Part of a small language model's weights.
Training: a variant of SOAP for these matrices, 116M tokens, 3541 steps.
Each number is 200 + 40 x the weight over the matrix's rms, rounded and kept within 0 to 999. Layers, rows and columns count from 0.

# q: layer 9 attention query, 128x128, rms 0.174, rows 0-20,32-52,64-84,96-116, columns 0-63
# k: layer 9 attention key, 32x128, rms 0.135, rows 0-20, columns 0-63
q0,61,173,284,144,188,274,219,229,233,184,215,168,167,85,270,100,161,186,140,245,221,269,242,222,217,289,253,296,190,246,198,151,188,193,244,273,157,181,202,164,158,176,273,206,214,193,169,126,292,165,203,203,150,204,113,243,238,201,205,181,200,254,260,199
q32,213,210,196,212,183,232,184,195,219,206,204,224,216,226,198,197,211,167,182,236,178,215,197,215,208,170,204,221,201,182,204,185,205,187,188,202,212,196,178,192,213,222,214,203,228,164,202,182,205,212,172,162,197,163,161,151,183,230,187,204,201,231,224,219
q64,192,182,178,213,193,189,207,219,161,173,216,188,208,194,197,208,183,193,183,182,215,191,192,232,200,206,176,219,196,200,190,203,204,193,200,207,194,197,225,199,185,202,201,214,168,204,192,203,215,197,219,199,211,212,211,209,173,200,185,196,207,200,193,220
q96,228,206,181,207,217,245,206,211,130,220,263,232,165,200,162,202,228,221,182,165,242,181,209,247,238,173,257,215,212,230,263,228,205,190,158,156,163,220,173,211,182,232,185,230,202,230,207,226,207,172,190,185,228,177,204,197,157,192,157,216,197,189,184,176
k0,190,180,232,175,162,254,196,239,268,167,196,265,227,199,181,206,234,132,169,164,211,228,213,250,204,199,236,284,234,180,268,95,249,194,263,212,159,197,203,180,161,180,245,186,168,210,160,178,219,225,211,219,277,119,174,226,187,231,167,267,157,170,240,184
q1,234,226,208,145,186,201,259,208,181,246,226,182,191,241,220,254,171,231,187,211,228,203,199,168,216,203,238,278,230,184,204,203,223,250,203,151,186,231,226,216,252,205,156,174,208,187,202,207,195,188,195,130,175,199,160,188,168,165,251,211,187,226,249,139
q33,170,221,180,232,222,203,193,199,172,172,161,167,214,248,211,200,164,219,232,203,247,178,275,189,199,212,163,219,226,268,176,218,151,176,242,202,197,225,252,192,195,221,145,205,192,213,213,164,186,179,196,186,186,194,221,204,223,183,210,200,198,174,216,210
q65,190,195,193,192,208,226,218,223,208,211,191,195,230,219,205,207,220,194,216,215,181,196,215,149,161,187,238,190,181,198,196,164,230,219,188,204,173,213,178,233,189,175,178,187,217,221,214,165,203,192,201,198,194,219,194,220,209,209,192,225,203,186,189,219
q97,255,244,134,139,176,103,211,195,223,238,190,188,213,194,206,250,203,141,292,203,147,133,196,162,280,214,200,176,185,193,120,121,130,174,128,158,265,174,221,262,231,211,203,202,259,107,200,86,239,219,161,158,194,214,237,120,166,283,209,210,164,152,248,194
k1,236,183,197,214,201,180,147,225,293,122,177,177,227,192,222,200,260,172,153,226,280,186,186,153,198,128,194,193,146,227,211,228,178,257,201,192,195,145,181,209,210,186,269,217,171,108,186,161,233,227,193,227,206,171,203,257,168,214,197,196,184,220,178,195
q2,95,166,227,243,187,267,168,252,229,156,207,255,160,157,197,148,182,158,166,218,304,222,166,230,155,184,214,267,201,228,213,158,158,175,227,243,147,162,187,239,141,240,241,243,172,184,163,161,232,206,201,232,180,187,222,209,259,151,213,223,225,175,232,228
q34,193,198,214,204,170,210,218,209,221,217,150,211,184,224,175,200,218,163,190,232,195,195,179,248,216,197,207,161,201,187,211,191,203,227,215,181,219,199,204,168,240,160,232,204,210,186,162,217,172,205,192,156,255,176,203,137,191,196,196,220,203,203,175,200
q66,193,159,189,217,188,192,193,189,178,188,205,188,207,215,171,213,210,210,203,223,159,209,165,230,205,230,209,176,218,210,188,188,223,158,223,197,212,190,207,189,200,218,249,219,185,212,172,195,244,222,222,208,211,193,180,138,169,176,193,206,167,240,207,214
q98,124,174,233,120,161,218,217,236,326,175,230,196,203,143,160,178,260,204,133,167,208,201,138,252,215,212,202,181,172,257,225,189,225,201,208,165,188,192,252,167,168,214,182,211,173,206,161,214,206,193,172,212,231,231,232,217,259,261,217,254,134,208,197,169
k2,190,227,171,153,190,215,156,203,153,226,207,215,172,186,195,190,199,198,196,204,218,229,199,195,188,207,190,184,207,159,235,239,204,213,197,252,197,179,217,182,199,212,238,199,203,159,137,147,183,232,199,216,163,244,210,202,156,179,232,250,176,287,217,213
q3,236,267,230,158,205,190,196,199,232,208,139,167,257,177,133,174,222,195,222,178,141,161,232,196,176,127,194,183,157,182,245,146,287,168,160,191,183,144,220,171,173,173,237,186,222,212,206,237,187,152,225,255,156,160,250,183,194,136,163,251,166,190,217,226
q35,208,211,213,235,166,210,185,162,149,241,242,232,160,271,198,208,253,217,162,231,242,190,135,218,149,144,226,224,134,158,266,145,216,173,163,201,240,194,186,195,187,192,185,252,277,240,196,216,154,185,233,156,217,123,184,219,172,205,198,256,212,248,182,212
q67,128,191,183,191,170,236,235,183,208,231,181,238,218,223,161,153,239,203,180,214,231,152,228,266,219,227,165,180,247,230,195,169,184,188,202,247,210,214,297,175,248,169,204,231,151,226,204,162,173,237,178,182,247,182,203,138,211,181,209,233,187,230,217,202
q99,209,138,211,193,230,261,172,163,278,245,184,246,272,239,199,150,229,94,210,151,243,148,151,229,170,121,213,249,154,241,185,214,201,224,156,142,175,195,209,138,169,197,163,185,196,222,190,178,153,173,280,236,259,149,248,221,256,226,173,247,164,246,228,200
k3,183,267,159,258,180,244,217,263,177,208,222,294,154,238,169,209,190,116,241,223,190,170,173,242,169,191,219,135,140,170,209,187,196,209,172,219,222,160,251,200,197,223,204,199,189,234,183,232,247,258,269,179,261,201,255,203,206,219,185,141,158,174,194,185
q4,194,213,169,185,224,104,212,187,138,254,254,121,140,168,212,243,146,196,216,190,174,184,220,263,240,194,210,166,159,134,188,282,263,187,253,185,201,174,165,264,292,230,164,173,238,210,239,231,196,168,184,126,192,164,255,116,176,157,201,114,225,177,245,221
q36,189,165,166,183,248,198,188,220,145,129,228,154,163,247,248,216,203,177,183,165,180,171,249,161,189,290,199,181,166,195,154,195,237,243,206,258,207,153,158,201,222,168,197,229,193,276,219,271,141,222,222,237,194,244,196,251,151,220,208,195,186,162,174,177
q68,184,194,196,206,224,212,172,195,243,215,227,250,206,201,215,185,236,162,242,222,174,219,238,184,174,201,182,209,208,218,188,199,223,220,163,199,207,196,183,207,171,229,188,161,247,194,241,192,195,262,170,216,190,229,229,227,251,210,249,205,163,193,213,242
q100,133,276,162,170,166,135,168,251,106,231,220,241,169,146,135,210,211,172,221,250,166,194,209,213,289,268,284,155,188,187,138,229,135,164,146,209,229,242,235,211,161,320,185,192,169,158,219,173,192,225,209,142,170,319,212,142,152,205,188,143,156,113,177,237
k4,229,208,198,267,214,218,253,203,179,203,191,249,177,155,206,243,202,248,224,153,263,183,206,167,301,254,178,111,249,228,172,241,131,189,216,196,220,276,252,149,245,217,219,264,141,201,236,180,243,167,244,179,189,168,175,199,197,173,216,206,271,216,143,195
q5,190,205,204,115,225,253,213,179,235,172,200,203,215,161,154,178,218,177,153,247,200,184,214,277,196,263,233,233,267,159,193,187,259,200,213,172,185,162,188,206,225,227,203,296,237,292,182,194,236,190,181,129,108,173,143,186,233,183,218,201,213,253,249,238
q37,252,199,208,200,242,262,192,239,199,270,225,237,129,197,135,142,155,174,114,179,228,259,159,198,209,306,145,196,275,173,193,174,137,293,243,178,205,270,147,152,193,283,283,169,213,274,280,247,103,192,135,206,165,133,240,214,133,166,162,193,182,145,187,164
q69,178,172,203,194,173,149,223,187,183,157,262,230,201,217,190,193,174,241,188,201,226,185,218,168,189,182,137,149,240,180,178,296,225,199,214,225,212,162,223,185,177,199,172,175,190,238,227,186,229,171,202,245,148,262,222,212,178,163,208,270,170,225,242,155
q101,180,180,228,214,230,225,209,162,263,233,185,211,227,245,177,135,149,168,184,199,210,271,171,240,187,189,242,298,118,204,227,133,216,205,157,221,185,174,215,159,215,135,181,212,169,240,183,240,235,161,241,239,213,195,142,192,251,211,192,225,189,286,213,146
k5,282,203,189,208,191,187,220,201,233,150,176,233,175,176,255,213,170,164,160,221,246,250,218,139,219,202,190,208,161,250,228,221,174,160,301,166,231,144,244,152,198,155,200,214,209,228,173,209,212,231,234,205,205,240,230,205,161,212,247,157,131,132,183,216
q6,253,223,158,192,170,258,204,202,118,123,240,209,196,215,167,165,235,254,306,227,216,194,204,188,196,176,204,186,221,202,133,184,174,154,184,219,278,194,172,192,250,219,147,183,170,216,250,222,182,255,182,202,150,192,252,184,232,202,223,224,202,200,206,191
q38,175,185,204,200,259,161,225,220,87,194,246,123,168,113,173,160,198,185,233,145,171,161,200,205,154,162,173,228,196,172,201,154,176,129,243,164,139,192,154,231,210,246,177,160,245,239,160,182,219,196,152,201,63,235,201,347,193,251,166,164,189,161,149,185
q70,198,186,140,218,184,172,278,224,266,161,140,122,200,197,181,232,245,238,189,155,184,307,199,213,256,143,179,208,154,192,185,238,174,188,214,204,186,175,136,244,184,103,184,179,219,253,174,207,141,171,219,175,180,212,185,238,263,183,262,166,202,208,235,248
q102,211,191,180,197,152,148,187,179,153,170,168,212,200,207,163,168,173,189,217,194,134,200,218,195,189,230,199,180,186,210,176,242,184,236,190,198,190,217,196,235,216,250,197,156,203,130,161,133,289,263,216,170,157,220,206,146,194,151,181,193,212,218,188,249
k6,218,166,220,211,230,200,185,223,165,169,222,197,236,216,163,220,243,195,154,210,117,212,216,219,248,200,237,192,237,193,186,170,212,173,188,147,177,174,137,166,185,155,188,223,203,250,208,194,269,224,177,261,220,184,189,214,152,209,122,216,181,267,194,172
q7,254,230,192,171,213,235,199,240,207,152,138,199,216,268,158,174,236,127,225,172,191,218,240,170,204,172,197,210,158,189,184,171,312,220,211,183,226,192,214,208,164,158,182,208,199,185,189,154,206,180,172,209,154,238,211,220,188,243,145,187,195,250,177,146
q39,165,147,203,165,255,162,253,178,269,206,230,286,226,175,141,218,208,203,168,236,154,287,160,241,246,196,190,245,197,135,245,221,250,259,196,224,211,180,162,184,210,219,325,138,160,137,230,210,210,250,144,180,247,206,157,116,246,201,199,199,119,202,218,143
q71,189,214,190,98,181,167,187,192,211,193,212,173,183,157,246,216,239,265,200,245,236,189,181,224,236,300,204,137,188,207,244,198,189,184,209,216,215,223,241,212,285,310,200,269,207,235,236,169,196,150,234,157,164,179,144,217,153,177,187,197,214,198,242,160
q103,217,182,169,155,164,222,161,264,226,146,222,214,276,219,205,207,197,149,231,216,224,153,202,188,182,184,210,251,154,251,161,165,176,235,240,179,230,253,182,209,178,192,180,184,186,168,221,159,213,214,188,227,214,141,192,255,180,159,192,238,191,228,182,161
k7,156,139,265,127,180,208,218,208,178,252,101,266,248,175,231,161,192,155,203,164,179,220,287,195,154,242,207,135,191,175,203,158,284,214,221,229,172,176,206,195,175,239,257,229,231,175,184,236,100,227,217,120,214,243,197,296,173,155,204,272,164,236,233,167
q8,314,253,151,199,211,151,218,166,171,248,197,209,221,233,191,191,192,178,255,125,175,167,233,188,152,195,99,144,198,176,148,219,208,236,160,150,250,191,211,239,168,156,195,212,201,168,205,270,126,203,203,136,191,211,224,262,183,198,207,132,208,191,156,230
q40,162,155,185,209,217,122,141,228,164,228,274,211,174,93,226,182,141,159,156,166,219,318,123,253,240,192,214,187,234,197,173,202,144,187,195,262,181,173,146,216,169,142,222,120,210,189,253,190,227,252,167,216,187,268,180,170,189,161,250,141,123,138,222,172
q72,180,174,127,238,197,139,186,280,208,172,219,181,185,89,201,229,220,209,165,208,276,218,299,189,145,230,165,198,159,176,245,245,169,166,174,215,207,236,202,243,260,282,193,212,198,262,212,216,156,175,207,210,145,194,134,210,252,183,198,171,189,118,228,198
q104,219,223,176,212,213,194,175,200,146,238,211,183,176,250,139,185,141,197,246,221,162,198,202,157,261,228,221,212,183,176,168,256,189,177,282,269,270,200,179,209,221,130,245,179,210,177,273,222,146,234,201,224,193,216,196,203,247,208,174,163,190,144,204,219
k8,223,206,163,165,167,188,178,150,189,166,212,195,211,188,184,256,163,181,234,230,235,213,162,185,204,193,199,209,226,197,157,204,208,189,212,166,217,195,244,197,271,284,163,142,303,260,229,152,242,212,107,100,287,246,220,190,183,260,190,146,219,175,166,227
q9,149,196,247,211,179,237,200,153,191,174,185,280,172,177,173,158,206,180,228,150,209,232,184,119,242,213,180,147,199,233,216,216,198,235,165,217,237,253,241,196,131,195,254,239,171,152,198,186,217,260,187,196,177,196,194,164,172,186,251,201,202,203,206,217
q41,206,150,137,221,231,216,196,288,238,199,275,232,188,176,240,212,209,154,196,143,164,166,233,170,172,174,156,204,219,132,133,152,137,151,155,249,142,184,81,167,203,78,198,171,210,279,183,270,241,242,168,251,188,222,142,220,197,196,208,224,182,181,220,222
q73,180,169,174,337,242,181,220,187,248,176,205,178,161,178,185,194,151,175,168,128,195,175,296,193,195,226,250,234,241,201,122,155,185,193,200,274,117,76,219,272,216,184,203,186,188,237,176,173,216,193,197,214,270,242,125,182,279,159,133,243,240,186,235,258
q105,199,152,229,221,204,203,202,213,163,217,141,261,235,222,190,167,173,213,213,173,158,184,154,174,224,191,184,190,184,245,181,198,196,179,214,246,207,225,191,201,212,200,168,248,144,137,197,222,236,245,262,219,188,228,213,216,209,154,145,244,195,207,216,213
k9,188,252,106,222,245,182,197,144,223,193,200,128,195,184,247,229,177,168,246,216,230,119,184,169,232,196,183,205,174,220,206,300,172,65,135,223,225,191,198,283,243,146,131,166,282,168,209,224,230,110,122,244,158,285,141,220,172,163,233,124,217,200,189,187
q10,256,256,210,277,171,224,251,236,168,204,169,182,191,216,194,210,180,224,208,204,170,122,209,171,216,235,202,155,215,159,143,235,189,238,233,201,219,192,208,272,228,227,199,258,217,192,235,220,177,173,187,206,222,228,229,210,174,207,208,176,195,204,191,253
q42,207,183,194,151,216,180,221,220,143,119,91,211,185,168,137,163,307,149,216,180,157,220,254,131,222,187,187,222,98,260,192,246,233,222,112,123,244,189,237,218,179,170,156,243,177,182,229,175,166,119,127,190,352,329,235,210,158,202,253,134,259,158,156,191
q74,258,186,174,124,251,194,203,211,193,192,252,243,191,283,262,226,221,138,270,207,204,192,113,275,181,225,156,236,131,244,226,205,210,171,228,150,242,236,210,200,215,86,200,221,237,213,223,202,191,245,257,244,239,227,149,240,165,207,279,214,213,205,190,246
q106,152,268,213,188,218,183,230,167,64,206,210,239,167,217,166,155,164,215,251,180,167,190,225,230,225,204,228,177,212,163,231,191,172,224,192,232,203,205,216,235,191,264,260,218,193,164,202,134,218,156,181,188,118,249,217,218,217,182,144,191,241,167,178,201
k10,209,143,179,250,267,203,156,145,265,249,147,171,181,250,246,215,178,195,206,231,229,148,250,178,168,216,187,197,160,231,222,268,203,238,174,122,243,195,115,213,277,165,126,173,174,145,229,192,154,223,206,240,173,240,154,182,261,175,279,185,169,166,157,229
q11,177,120,188,255,150,219,211,180,201,232,197,248,132,215,148,207,229,175,216,208,190,165,173,203,234,226,258,201,250,225,127,180,180,165,186,136,191,193,260,194,206,203,144,157,212,131,165,178,245,164,220,189,196,267,221,152,209,236,208,129,222,187,149,212
q43,286,162,184,164,225,199,197,196,151,230,199,203,293,99,255,167,186,188,270,126,208,190,190,133,245,139,151,187,104,275,231,238,152,176,233,155,187,203,180,153,240,172,239,261,185,208,238,193,239,359,236,173,140,192,220,202,227,270,260,232,220,143,194,126
q75,325,189,242,209,255,174,229,207,287,245,235,219,242,185,177,223,173,185,168,280,165,115,216,189,219,281,190,225,187,268,161,179,227,124,173,241,143,243,196,187,119,219,280,243,200,209,274,213,201,250,255,186,146,225,178,298,93,165,273,280,183,226,223,216
q107,205,217,158,232,252,208,227,214,240,230,154,192,270,160,214,205,268,186,242,139,198,254,132,223,187,194,172,215,229,181,178,214,98,192,202,142,209,232,267,202,185,162,176,215,251,156,185,216,199,260,253,187,269,226,253,217,150,192,207,182,175,180,203,142
k11,188,165,274,141,220,230,225,213,182,194,215,326,172,188,182,204,172,193,178,155,246,218,188,282,150,189,225,233,190,154,173,146,257,141,225,187,225,250,132,193,168,225,202,177,192,195,151,225,156,207,220,186,189,173,204,258,144,218,209,241,174,168,272,101
q12,213,206,215,197,201,182,226,187,242,149,180,258,198,225,207,260,254,217,198,215,203,169,235,233,210,204,279,271,207,207,166,176,234,202,199,163,191,170,198,160,177,299,184,214,175,183,153,141,210,159,166,271,214,218,240,153,132,158,228,240,209,180,164,130
q44,184,229,209,170,140,216,245,214,208,117,220,221,325,183,196,209,223,237,291,181,118,140,103,219,206,219,143,156,241,217,234,321,172,228,235,209,135,201,201,168,191,176,192,219,132,238,267,182,302,72,179,91,225,179,178,231,226,244,308,163,265,228,283,134
q76,238,262,198,280,128,120,268,252,69,159,206,89,206,221,357,253,87,200,212,248,232,111,229,213,164,198,94,196,204,250,247,277,165,213,248,167,177,331,160,182,208,221,225,256,164,171,238,173,215,198,203,222,134,300,179,178,257,251,145,172,240,191,192,263
q108,211,187,169,187,181,225,168,174,255,206,192,177,135,229,221,262,168,151,227,227,218,156,227,248,196,229,198,216,197,209,187,189,150,239,208,170,199,221,186,177,172,279,243,181,170,246,208,171,242,159,238,189,193,195,222,190,166,166,190,256,200,184,229,203
k12,140,194,233,224,191,219,120,182,140,136,191,232,201,227,223,235,180,203,235,225,160,177,241,147,238,174,194,207,238,238,177,162,174,150,206,183,116,188,173,153,251,188,106,206,161,237,229,202,228,231,161,198,154,211,180,183,223,229,193,183,168,184,230,198
q13,145,136,228,277,220,234,194,215,205,195,198,227,183,290,172,174,157,175,222,171,217,214,188,264,234,170,240,232,227,219,231,190,180,211,193,256,294,292,169,224,175,312,230,188,223,162,172,210,181,189,277,202,153,184,188,188,279,231,261,179,234,156,185,160
q45,246,103,145,133,203,209,129,252,219,183,149,211,194,159,216,129,216,172,168,202,200,239,211,214,190,111,107,134,265,151,206,99,234,195,199,180,131,226,172,176,278,194,229,200,276,201,255,266,194,154,97,190,191,174,171,258,202,270,258,220,140,248,177,198
q77,204,257,145,160,186,213,176,218,236,181,217,256,152,226,193,209,237,215,215,296,248,241,109,184,159,219,166,80,241,140,204,266,218,229,134,156,244,118,222,194,231,105,248,203,285,234,174,176,163,203,100,95,265,211,263,198,85,285,304,211,179,179,160,189
q109,238,123,206,190,229,270,286,201,228,187,212,173,204,222,220,183,207,167,145,196,231,225,222,226,177,211,181,261,184,188,221,163,165,237,152,183,223,184,150,225,233,262,147,218,202,172,232,183,194,204,237,217,208,203,251,199,251,205,191,172,223,213,201,197
k13,197,170,172,256,142,216,219,222,188,250,203,207,231,180,182,247,179,217,139,201,159,143,57,159,187,136,201,231,222,219,174,234,254,279,151,217,201,298,251,286,239,149,175,156,173,144,239,164,218,220,201,134,189,251,214,180,227,249,286,147,204,211,194,222
q14,148,244,178,187,258,195,119,226,178,190,261,243,271,134,203,208,202,113,265,131,187,221,183,187,107,212,279,255,190,228,206,156,160,280,220,208,226,128,189,270,167,230,197,175,247,240,138,216,242,174,244,204,145,201,160,158,172,240,236,162,216,177,187,218
q46,228,216,129,249,180,212,151,241,228,87,267,195,144,202,121,230,163,154,248,224,191,185,179,214,175,124,174,187,185,170,217,207,161,214,167,167,320,207,111,198,228,193,143,227,211,189,193,170,303,303,108,227,139,95,290,138,178,212,213,260,287,207,232,188
q78,287,235,217,167,167,164,177,203,155,149,290,219,106,164,240,147,192,235,234,205,196,45,255,227,210,87,231,146,190,215,160,186,227,276,204,212,163,189,150,227,242,198,157,146,153,160,285,221,220,125,202,272,154,82,224,134,242,283,270,112,163,96,245,164
q110,100,228,137,221,203,175,125,215,220,160,197,225,198,222,244,204,142,196,200,188,189,265,236,194,96,198,204,196,178,240,194,219,245,148,223,231,220,264,182,202,178,146,176,164,191,155,228,162,220,183,205,246,225,204,207,230,244,212,206,186,245,154,260,249
k14,190,230,236,204,189,130,265,220,156,207,283,160,97,161,191,148,226,223,233,212,302,214,141,191,204,135,211,133,203,171,212,214,194,268,183,210,225,264,228,235,160,188,134,244,180,224,245,252,225,238,121,209,176,259,176,247,201,197,227,161,181,159,175,104
q15,211,186,191,162,192,209,229,224,235,182,187,209,198,232,227,164,261,191,132,199,146,198,260,160,297,223,144,167,209,243,240,222,211,236,196,224,204,129,163,181,190,169,191,246,201,174,189,216,209,191,135,173,260,159,130,243,110,193,217,199,178,236,252,156
q47,217,201,233,219,103,234,206,225,130,184,237,239,182,190,233,152,261,151,198,99,231,145,168,155,182,165,197,90,179,194,201,105,210,185,249,182,242,224,267,204,271,160,300,255,162,181,146,219,262,172,244,140,177,115,222,123,232,230,163,248,235,151,181,201
q79,156,196,203,201,133,171,217,200,128,171,189,182,251,177,181,251,284,197,190,241,208,188,160,207,212,140,217,126,200,171,278,127,225,216,269,221,208,204,267,175,217,287,166,183,178,134,124,165,316,151,216,220,150,143,169,190,121,241,194,199,170,174,174,171
q111,200,226,205,170,218,281,246,147,175,216,194,262,160,181,176,183,203,199,177,200,223,250,138,149,194,167,220,191,191,230,266,106,230,188,145,186,169,205,200,178,160,255,197,189,253,188,197,260,225,233,233,148,216,186,235,216,168,224,193,272,211,233,164,151
k15,195,239,168,208,207,163,157,251,213,227,246,142,289,116,123,194,208,323,285,216,196,215,194,166,241,284,187,153,176,238,122,316,252,173,156,178,253,300,209,202,225,161,205,215,212,183,267,232,189,152,206,171,194,300,255,154,233,257,192,189,247,172,140,192
q16,330,152,123,287,203,128,169,156,129,235,211,178,165,265,161,280,158,256,237,146,159,131,171,234,94,97,122,106,175,147,122,275,254,150,172,103,236,212,118,221,250,189,112,202,202,227,243,307,127,240,188,158,208,153,262,172,201,230,144,207,210,112,133,266
q48,178,206,187,175,228,192,197,190,205,193,184,178,245,192,202,212,188,229,219,212,215,187,218,198,200,204,196,200,192,240,209,220,216,174,216,198,182,203,234,191,170,169,162,190,177,204,214,209,204,230,221,218,201,218,216,226,198,183,226,205,234,171,197,180
q80,192,206,207,215,204,209,188,211,240,237,196,203,235,206,167,200,207,199,226,187,208,189,219,189,215,186,217,183,207,209,217,204,186,191,193,189,193,201,216,208,189,177,185,199,225,198,210,186,213,194,190,171,184,199,211,217,180,164,214,207,204,215,202,198
q112,228,218,197,194,207,147,177,227,201,241,181,230,279,149,209,219,210,198,223,196,151,163,222,209,192,220,211,178,181,198,172,220,234,214,153,152,233,189,193,205,232,190,189,195,185,174,202,166,205,234,173,212,240,177,180,153,173,234,217,243,195,224,214,236
k16,201,165,222,181,216,217,210,207,205,189,183,227,225,208,234,231,199,188,193,174,182,233,187,210,209,197,206,219,217,198,196,170,233,176,190,199,208,197,180,183,198,163,173,185,162,197,203,197,231,204,211,181,212,192,213,201,196,214,196,238,198,181,209,203
q17,224,157,166,190,201,140,132,144,170,224,181,201,221,207,155,236,237,255,269,233,205,151,244,178,139,140,222,132,253,196,198,228,162,248,169,200,237,185,147,232,218,218,229,199,226,217,218,244,132,250,310,207,163,250,232,226,199,250,171,233,262,166,179,182
q49,182,179,204,193,229,203,186,206,192,171,213,225,250,161,241,205,161,176,243,142,190,220,210,153,200,200,183,236,165,239,169,264,188,169,196,184,180,206,239,228,158,207,172,209,196,204,178,239,178,213,227,204,222,241,204,217,186,208,213,180,196,156,166,215
q81,225,251,202,172,216,193,204,214,221,210,194,223,215,208,242,193,194,170,224,187,229,215,237,179,201,194,215,224,186,212,204,196,183,204,182,194,216,193,210,210,217,223,164,178,219,174,197,199,170,231,185,171,203,190,229,189,222,224,226,201,210,187,232,184
q113,255,327,206,238,252,241,129,262,304,171,181,190,230,216,207,183,265,167,285,197,229,109,226,149,124,195,85,211,164,244,87,188,172,156,216,189,243,188,236,234,155,274,126,221,201,204,191,290,209,177,228,323,274,244,218,170,228,264,228,214,174,216,228,219
k17,167,252,172,200,190,186,135,210,215,210,223,151,188,201,154,204,168,202,263,234,222,159,113,175,173,253,195,209,161,212,192,280,202,180,127,167,210,213,236,194,243,211,219,244,184,164,206,138,208,229,178,235,163,272,236,189,206,202,191,186,193,199,190,244
q18,200,151,197,216,172,196,214,200,267,126,191,220,135,183,206,164,213,201,182,185,170,180,166,176,215,173,210,171,238,201,184,204,170,248,181,212,212,162,184,183,227,225,259,205,176,184,220,166,187,255,253,280,233,198,159,169,259,196,289,216,160,180,217,167
q50,221,170,213,225,198,242,181,183,250,189,205,174,181,221,199,181,199,186,206,213,213,210,178,194,183,195,173,246,179,176,200,201,206,199,192,198,203,234,179,207,189,218,199,181,186,185,221,200,217,225,218,206,184,136,179,178,216,220,181,189,209,202,220,204
q82,172,191,211,225,196,208,181,206,198,214,203,175,233,210,207,200,221,212,184,190,193,162,165,221,178,179,194,179,199,211,206,205,242,203,210,209,200,173,240,200,211,189,193,205,169,206,175,226,190,161,233,201,246,225,201,213,202,189,209,192,200,161,209,191
q114,245,270,215,182,179,229,275,236,259,240,248,170,147,159,196,191,168,212,177,330,223,214,191,197,247,242,264,205,158,99,236,157,220,200,185,197,185,255,113,188,217,160,224,242,203,177,269,214,252,262,210,283,196,197,128,246,204,223,228,202,202,192,151,163
k18,208,148,211,163,169,188,197,198,186,242,277,250,202,144,201,242,208,164,170,209,251,174,261,215,146,202,203,289,259,116,231,153,179,218,267,110,156,231,182,227,130,231,177,236,183,241,195,215,184,223,155,136,225,170,160,204,147,252,145,199,118,141,215,136
q19,161,201,233,166,234,185,146,220,169,219,147,136,277,205,250,189,233,187,237,213,201,169,261,207,202,159,160,211,252,196,253,176,252,270,194,205,194,147,215,251,141,171,169,202,143,235,223,191,231,166,174,224,266,176,132,247,95,157,166,240,192,211,214,197
q51,228,229,221,196,196,237,170,215,204,237,280,212,178,254,193,196,187,178,164,255,175,196,182,155,166,123,172,230,240,184,184,238,225,127,168,199,213,238,198,169,215,260,188,291,239,162,174,171,215,225,144,166,235,149,160,175,193,227,206,239,241,247,178,199
q83,171,140,217,247,167,167,205,221,163,210,153,229,226,193,209,194,128,178,156,93,263,205,169,250,241,160,153,249,173,272,220,135,106,189,242,202,192,197,280,194,253,165,223,207,142,178,223,186,153,209,239,205,233,156,165,249,202,193,190,198,192,184,180,205
q115,215,149,247,196,234,218,213,205,223,166,132,163,178,177,281,213,149,186,232,308,194,175,239,130,199,198,163,142,180,184,236,210,267,237,229,180,166,209,188,166,225,180,166,244,217,207,232,242,185,197,238,163,192,192,145,216,210,195,217,203,203,134,236,199
k19,252,291,154,190,174,225,182,204,240,212,269,185,144,237,187,181,214,212,239,159,208,197,145,191,272,170,198,233,210,212,187,178,162,166,203,239,165,245,161,153,231,135,157,164,205,315,209,210,155,188,204,238,212,212,159,224,206,164,282,225,170,178,227,190
q20,115,171,181,192,225,157,237,176,186,193,212,213,224,204,227,179,206,177,213,134,192,187,115,172,158,223,221,208,134,188,205,220,217,247,158,221,174,215,227,238,194,206,234,202,201,193,200,258,189,172,84,183,229,161,199,174,175,284,200,173,217,222,155,222
q52,216,255,187,163,183,190,226,213,197,193,193,243,242,233,200,243,221,207,208,251,180,169,192,235,241,174,195,207,216,281,223,204,145,190,186,203,192,204,224,212,220,195,199,273,214,221,163,205,217,178,262,110,270,175,161,147,175,157,195,222,258,232,230,194
q84,126,199,195,218,196,227,187,203,167,200,144,205,232,172,165,168,163,176,205,191,236,173,245,219,146,228,188,167,197,256,205,140,159,200,189,193,217,201,211,203,225,185,182,212,225,172,199,190,169,213,178,116,197,180,172,170,180,196,172,212,208,228,182,188
q116,211,188,202,227,238,224,200,211,225,147,149,278,214,182,215,215,265,138,241,154,224,169,192,143,120,191,172,199,180,226,131,237,225,176,187,195,230,197,239,223,173,263,191,231,203,150,143,214,199,212,161,178,228,138,177,216,213,247,221,232,148,220,190,229
k20,203,217,216,136,184,160,239,219,207,166,171,170,209,208,196,184,252,226,153,249,171,206,213,168,225,218,222,210,206,252,246,185,276,197,285,228,158,207,240,170,192,228,152,185,233,274,204,218,158,282,214,189,149,259,210,205,160,206,189,282,316,192,171,268